Part of a small language model's weights: a variant of Adam for these matrices.
Each number is 128 + 32 x the weight over its row's rms, rounded and kept within 0 to 255. Layers, rows and columns count from 0. Numbers have three digits each. The size before them is the row's rms in percent of the matrix's.

# o: layer 2 attention output (transposed), 160x160, rms 0.0876, rows 3-15,35-46,67-78,98-110,130-142, columns 0-79
# v: layer 2 attention value, 32x160, rms 0.0694, rows 3-15, columns 0-79
o98 094:139113141113151113110178148098119084165153134069149148112143122138148088097161115173137138110165130093120115124117182095135109144143144131154126138108114135139109156189154185117146141124144151124130106146169216064116120122097102106168139096
o130 098:140145159157084098151167167131132149129090169142075168051135135097145122097085155072176153114123125102081111125066156087147140145196153096125110139117105152126172142083086153177130079106191143152073165128099128090152122147170118151192137104
v3 095:102140131133147106107140126085147193148141137097116122149216103131070104129123108135142137135150132141084081123138154165175155151196102116121145069145173129146136150143128155113133175105124142111126142154146083080176127128185140171113095129
o3 111:130147158083150145111132177187155096174173140165203136112175135153145191164079133142066159120133087110180146136129065096097103141142104160121114115125146153148120135167106128135057115152094164121155096146098106107197164164117138140107112123
o35 099:151119143062095117113110109121129146110132117112094138124141162184167130160129070119138106128107107116124120155121112045095139151128113114103154095156132125155152143107126180096128121113136110099141095175130039195129132143090101108085074090
o67 087:120123179194051108149101149137141101101148103111126142075133189168158040124121109134106214152140094157170137161085090140116145136105093091124163106101137147096140122190136099160139167096124188135113098125130179185151157147115145108099129108
o99 098:152172138080117076123105100161108137077148128158108126148087098177185111091102128135119067124126138158176157143170144115099120152174110159162090208100099132113117228173108140149193109130104071105143198156092111140131157128116130058129167122
o131 108:173073109188112088112102119119101152098096168134124141105101151148094085161148069084114154145099121069097147093159152128165135084144133149134080137156118155140087172144093112119163147141146204124112130102092189105121079164170147191122096112
v4 096:141115103111101155109170095177117133132099131097148120143108023166140118184139048113166151092114150123171155098151145085126126071122138115156058185182160133140134144094152126139134161155167140173150155098081125136133146165143157174060159196
o4 108:157148157123174125076172183129155155154117082089144094142118131150166145094026156122068104148150142169130096143111124190109133147094139185193065107149143164101144055087107156129077111104111098158153093097060157071130140161124166164178114160
o36 093:137167148105111081155124112088113124121141110137083124173135165165165057085063146111094075125156107143089117123126100165133184169102123106124144139184131141142140073115169167160116140088079095170157062171114108157079151074113156174168087124
o68 083:129161180135135117131158146140169112106153136132172128163125164080108011076125117119122079129141124123090173132165078152137168124131134116146138169192116203144118147101187175138184118109113132150110082149149178107099149118072178161170130142
o100 089:096140156073184064159159164130106153142181077128174075105153168159173092158088133175067120055126122115124147173080116140144141177112146169132144093158171128118150091094170169177092152090114127160092133148174091108110116083090130121186130135
o132 107:103126113139130129124168163126185134156108096137179116159134159117146127142112095120074148128123101107094087129115145118134115142112125149208092128144115163129096092135119150144147176108096099086161133064151172081091076195058140105142177127
v5 105:125158148133143124140132178126148163089125200149072164113084121107118136137111111123123095132089116128119121045115118149114145123168111160107090148143157098060122174100123159098140159183102160101036127137072199165161131224186104146110134158
o5 102:181091088147080096115131109068122130155168151100156127075139040134069123098134112079115136172131161141131108113197129070136034119147189132110136159085112091168195186110171133127161130145121176098170063141094106169166114139122051084132120109
o37 116:153112156138070128100129109080165092152112122063140128081157105129094093088105173108146127123122167158077110120137067158130133106147134182092175124140156124110142156134124105117159112130099210165109169148158180103058119134104086162171121068
o69 101:120152151198099163151114139108138105080141072094171140074117142115105126061117204123149128109180112153142143137111110115110130087136102135125155083137188130158184146135166112079174162127147190161117171110167137117139109124155120114162143114
o101 094:068104181137175103108140148146106110142118097097117091095159144096132143084107197124105140117159113108104088119104069168067185174149127093150149143105209163163132093121168101138154129132162128150121148123131158159084149083096152141143135173
o133 104:034119148109122164182188171135130140080142125132099109078096148113115181173110185112153065119161132109167134178162116152081097164132130161145142103115155155127144091086103162125062152122138097152168131082132055085172172095130129126125105084
v6 106:054114151150160097129133084096101131141146119163145083131096114079124123124147139199069066155105172115184143129154152117137072175148130063151171135144138130141199081117150095151140140087160119154111171134119093120126136167166139104158200158
o6 094:130171148089113079025094087110094083072048120125134161090150106165181132124124111117147083089116162117113156132186138152119176101120161097104108103122206157112109144090082175120133113136148131082134096144130116118132142066138095124126158145
o38 109:109118129020161080095157149101086124044108116138131107114118148117173106148134133103137077121107121097154114153178163140104145109133149084157129111102106164139138145101152091129109172136116090143144142165155055110146143109149132131155155113
o70 108:122111149094182067107172143142121152089101153135102114111134153098179151169108123072112117124151111086154085157139172123095120155126179131101139177114178171099130143067163197155126118166151131122123119191142139082088174150084173136125139141
o102 089:133170100110161031148124115130171104142148066165142142114112117152036156130150142135124172044074117131096202135122102184118136098091163119137123125133151072116105110110112145143091087164072116122229121100138088165112120078162169136208084142
o134 104:133149122137124133120080143139183066147124079149144159132110091140109184149149136118086127121121145143111080079143103167100129098047145181154163125120138083106085143121184098157159089122143185136167069158072227151115115087163154143160138087
v7 103:161119167097110147151141151124091103136175108126122149143203143189109101120163176126147108121157133145100126144149126097154146081144177116147119112170157124156165150116147134166096156105143109093078129128092112089115134123124117199122194073
o7 116:153121131124136111110175123131146128196131135170148109126131120095142157171079160133097138127177109113155056135117101129109108151120121150079146127192148156203180044127143145133112124074058129096131110166105135092140167149123112169149105154
o39 103:144156184120027161093141103136124148125091097111051167162159136141157125098161125158140105152164141154076118143145102126149170174121149121173133171151129169135112077113166116118079119109130082107131099177093168242110152131121157145112124107
o71 099:145143126203063128068131151168126084075198101118164157127128132093194060113123101124087110146121092137150159112114118124094108125099116156101134131129104151095147120214176098142190149128099129113128110183137139169165120114142156163134125105
o103 098:191144138122145124052082117105116191151105115168109153135088068097145081116125120146088091198164169129111102152204157136172203125107148138155123181151088105144077155128107080162095150142165105122163112111132180166134106085105133117149155136
o135 118:105116122174094158072100162158141149118082167137112092158082120150117062145107093146146119137114078109155146113168143097059090128131134111165067173098118161111092171141121101091162110141110126155159102070068081136094107160110129126134090164
v8 098:091148153115130165109117131198198167162120138162147160161122024158148116151107138108136113121145112184178138064132157116116106121108186152156131112178222109192110084162097120075141099115129122134153130165070102106144122105170150111163184164
o8 110:125150095150175126060163175109219085132146096140097138154121135117139223111068108132107182139119140157128128151108132196116088116085135170176074085094127170127162080117128128183119121119148099167169097071082140073174147165122124148117113130
o40 100:105115119097134143181097128111122135094214159102097151196108180133141112140099162135142124109067147117087183170155154131067109154088087103148123100117133130134094141126135066154103072092180130147107104142082107183111126159155084153156155119
o72 092:125151147168197151125118168125167131119153146188111126170152132183144077086122146123121159108102126134156181188150184154112093172107077131137121172121166125105146122105096143139107092084174160122142131124166190184080125136150111130185133107
o104 099:119147058194182157121111128109131105150131099158045085190126176119181180162153085108092148124121118104142159158131147139122084111110073110149131072129148082056141124093110124146139121157164119184107081081068157155098091088141075174116084082
o136 090:128108107088168136163171180147201080133135106099168135112110149096122109143159083108043117139078110071079094126133149126116141099101141160156107136100126161126106119141114114149108156143138131086166057034095174138074085152133211189072074120
v9 103:089044154161071087126118141127163133104161090102105135106134085100131122132151119100084139101137101092101079101114105134123159097099135186111143122106150079077179108095123147133123098108075074099114118140155198173130109145168094129118159135
o9 104:148120091138128094117153133156123110112137120152099095117065170126133197123123148103124124167165118101153085135169120143101073141119152111145145151087115130162125174154155136142127150060114106216144066151167118085140114036148129103140167105
o41 111:116075121160128135087133122093134153114090141053079137070105107145149130154131180137101147160126131142165091121182110110151077074130180131068151152076166128135099149135141149121122095184135163106152132104067166128127134186147144113182166084
o73 096:152160092130136166145061132109142128146154101094108158143106141156131133087133134102109130149116142152197063128123093151077077091136122141119142140160155154093140141105106096149122148158104124178146092193075170179117095133136161104184147147
o105 097:167095111111138119111146149125090132179141143123117149151109134090124190130146158152132094212115113093135064194163175080124048127142152131124084147173128130127132131132142107111113126134134121154153127099081147139184108156152135084152175053
o137 106:140100081081134095106167061159146159090099128121116083187066124136128147134144149120179123106170097109169148159153143147074171135180167076091107183150111125182162133126111191095112109181119108178113142134091131074168148131112115154139126073
v10 094:108196134113161116087135113202123105125136167095142150098064103106076138117156065048116123144117169192132115135127151148118087151137072168088193103113073198151091117133148167112165125115129142147114155133168123113165121128126079118193122171
o10 114:116139065152181166116146113121127150097090144080072143147128108156200104123135109122150082126102091119066067113171161116124174128113088068109158109114119142093072211092117107131157137110165078127164120097167162162076049113116151144119180109
o42 093:081146136131140154087159135140142115165103125105131122062167107138148111085101105132113108133113138149119133116133106159116158117126177207091114124045108042144148168142087062108110173097154160122146138059169178011134127106128130104126122140
o74 100:169140098182149177086161133114153159157090101101145127114132135151111116184133112189161079149151103123106100116131160137125164123129139101101091095118159070113138156108066188111101115117171058131145148035157137128124077092138121101079117139
o106 092:141045121129070126175159189074150137178109118102102176121132150140078186138137159130191180179111099095102100140117137174116154134176153142114128122124105123164119154156129114140161096135085143094127105149160125132131122133088131126071106113
o138 098:164142091073088116083131119104111083151105132124050100198126127099121133117158145183196089101158171182172153156103111134125107140118137161099125112189144037130196108117120107097102091109135129169122166140136098159145188116134124145093130094
v11 097:088070130141109096104136093134082140118072045075105192126070106142084120105135089091095097124107136114097111145123097163151107150117114087098136098127099164094106133175123134144147100163147197125175134091084060124099128117079115069114115171
o11 092:152170135172175113113095133110128134064201170127124125219110139087171095194165129101152111179124156171114167138098128174108104145141134147127110111099090083063100111144122183121168161136166110166111113110147141152151118149138148127169160137
o43 102:081112082126159098192093133098187113124144065166166123140122123146123100153108130119105118118133076136115133101127167126162108143133129120123133050128079110096133075097097128115139093170083166190106131096120163154213130121133109112139122072
o75 093:139191135108117120110102166168163151134086182220100163180095135177161112235161077175133112163134129148147172161132142115144087148176108104112123160114125159097139119110139174153125084114098144139112139099104096139153164142118114162139116127
o107 082:132140145138163088158145172124154102088174130094113072041134125111162157141101103171091110109103073147100148132105141114212104131136144096103155066126130111158151115103095160098093166127149142144066107134107119115106106119131092123155106059
o139 096:163109164190115099083128116170144091120178168168177123088198143116193176154094130095088111146155133144130087147129151057138138138150126063166151160136102152219149115222119140180137145160094128146158140172148143109148122145209128155071131090
v12 108:132151091136146107110099159120148083135182132149110136132135174112141128158107148086103106112095154153081126201078088073142133125046156123107162162162122133156109080080130147144153158163132163130186158147116206181167131064158141116178131100
o12 097:115086060093101102127117122105095144138093187171097139116152105150168193141141119123129139135050082113121126153112162156128113128100065131169114076155132104088123101123080117100161087114184140126130148139152156134088165140144152154157127099
o44 100:082123090163071090153105138103153129142148171108139135120102102128082090099149115091127185135153151104120145120128129094126100089141116140108125118088119112090031150130096127151156079171138177121133113095138094173083134121145131106156088095
o76 109:156119125113130103173111146166105100186136147120149095129111123149104096152196155118082133056191093124121154138121095083184166125145108146091137156206128124172076170154130151120144117107165179105108136164169107127143085115164132156077146125
o108 088:123114160141152126117155097127159112194118106108180164146122121112084141165120115142098143096119114118111104101069167138127135081140137117067100119113148142061068104081174138140131095159108152125138132115090104173140100121081144134107145136
o140 116:098132108085189113120108140103130164143141095157149104150137127137124118189155146145166105114154137188156148177151144142057087146144060122161122102114148145145149134096091127130082128129110045082161176091164067135149163099054053074139154118
v13 100:152146156128114086156135098101162136073138133117094124156155115148166104138132112166160163128171117163108193081107156192128175141103128129093106147107105169128100085156153158093156128109170140121057215139106126088137129067128163159144137105
o13 111:150131166151088098126127101133111144152162126116132114121190161147154161118072134134112194120152074103158106126072099079174141136142127137118144100193062150166162070159147136134144098156088123195157140156079163149120092151141171112148059125
o45 108:158129167168117155168112148139149181159079143041124158160160148142196157134093108104147149104161088129122135126114139106105137128179106130131189095138082121145164107131083228123154143107188124099165058112156104124127168121112124141129083113
o77 100:180152160176111162096097092107114064124170148107112108148143130122122043108091088146090092132142136139115148159145122166110096085093121112167189140116158078111128074146134124155119114105145121117115125147159123182123126136073154094130139131
o109 097:137165112180174142170094113083147155147169135166166121223147082122075115148153083125103153128121155131123106126139126139056149119136064153114149158089110121075053174209097122150142099116099135113056131102117128079174096129110092077135215141
o141 102:140153122133133101067127140127095119124107173137154138120090152103078113151129082138093156137139122072085111123140177075096058101199085132165114112114127112116102159134114112155089156142149105083093123051091120160107111129072103101119164087
v14 095:139133124164068105115141154137164139169091182160110095152112073116135136098093178112146086156126136185126146177150116158118139104040153125092176110153160138202092107146114156107110147145131113069109174116103141103110152086113116075132175122
o14 094:110096103140159144159118056085079071118127111176102067190137136119121213157164147097120111112147104120203157127139120132148076145137099094108111136133091121145187091145160141138182109082118093195151116118119147149133129129128176135147079058
o46 098:133149104135128171121096156132128140158170142095060143205160093060102184153189146120133132127140180144157173136146171100072089125162147122142148134075065138118079096121105099202122104064161106153093110151130131161137167126070139152118091092
o78 093:118165129188182161089146143170089139059183082118143098187156136140150128105160118109137186098118081120209179103128114121121069114131085126125124141153075097138139148146160137109203137148121126174146145175179140097142121160121075138114083109
o110 095:118076126188125128068145123116115111183076153166081134189118163100055171173124112100115100145132147137189103158166156152084072124100093124070155151113108182137098189120124105131124103158134085154121069113078148103096089101102086169165108084
o142 093:123169173165179150146186135118133141088098172127119114128154149099113134178142112143123164101150085116096158134183158098089097097135111128123061151094140143159122196134122166139085094139127065143151150106074061173140136145142080084118142107
v15 096:152119140098115148140091155163074132098145114140137154143137161154128144087115160135070165120098190103137116128065091100097106104108097076137130132138157166128133086161117151138093190101142067096109135115163135066111156132240157171104083124
o15 104:108139167146139107155188085114192109154114142166187141115099158161130204136104086080104177106136106142129110114065122203194121154088161144144127133147175124124143111160137179179060078117101149167155059135069155107133119181115107142153144141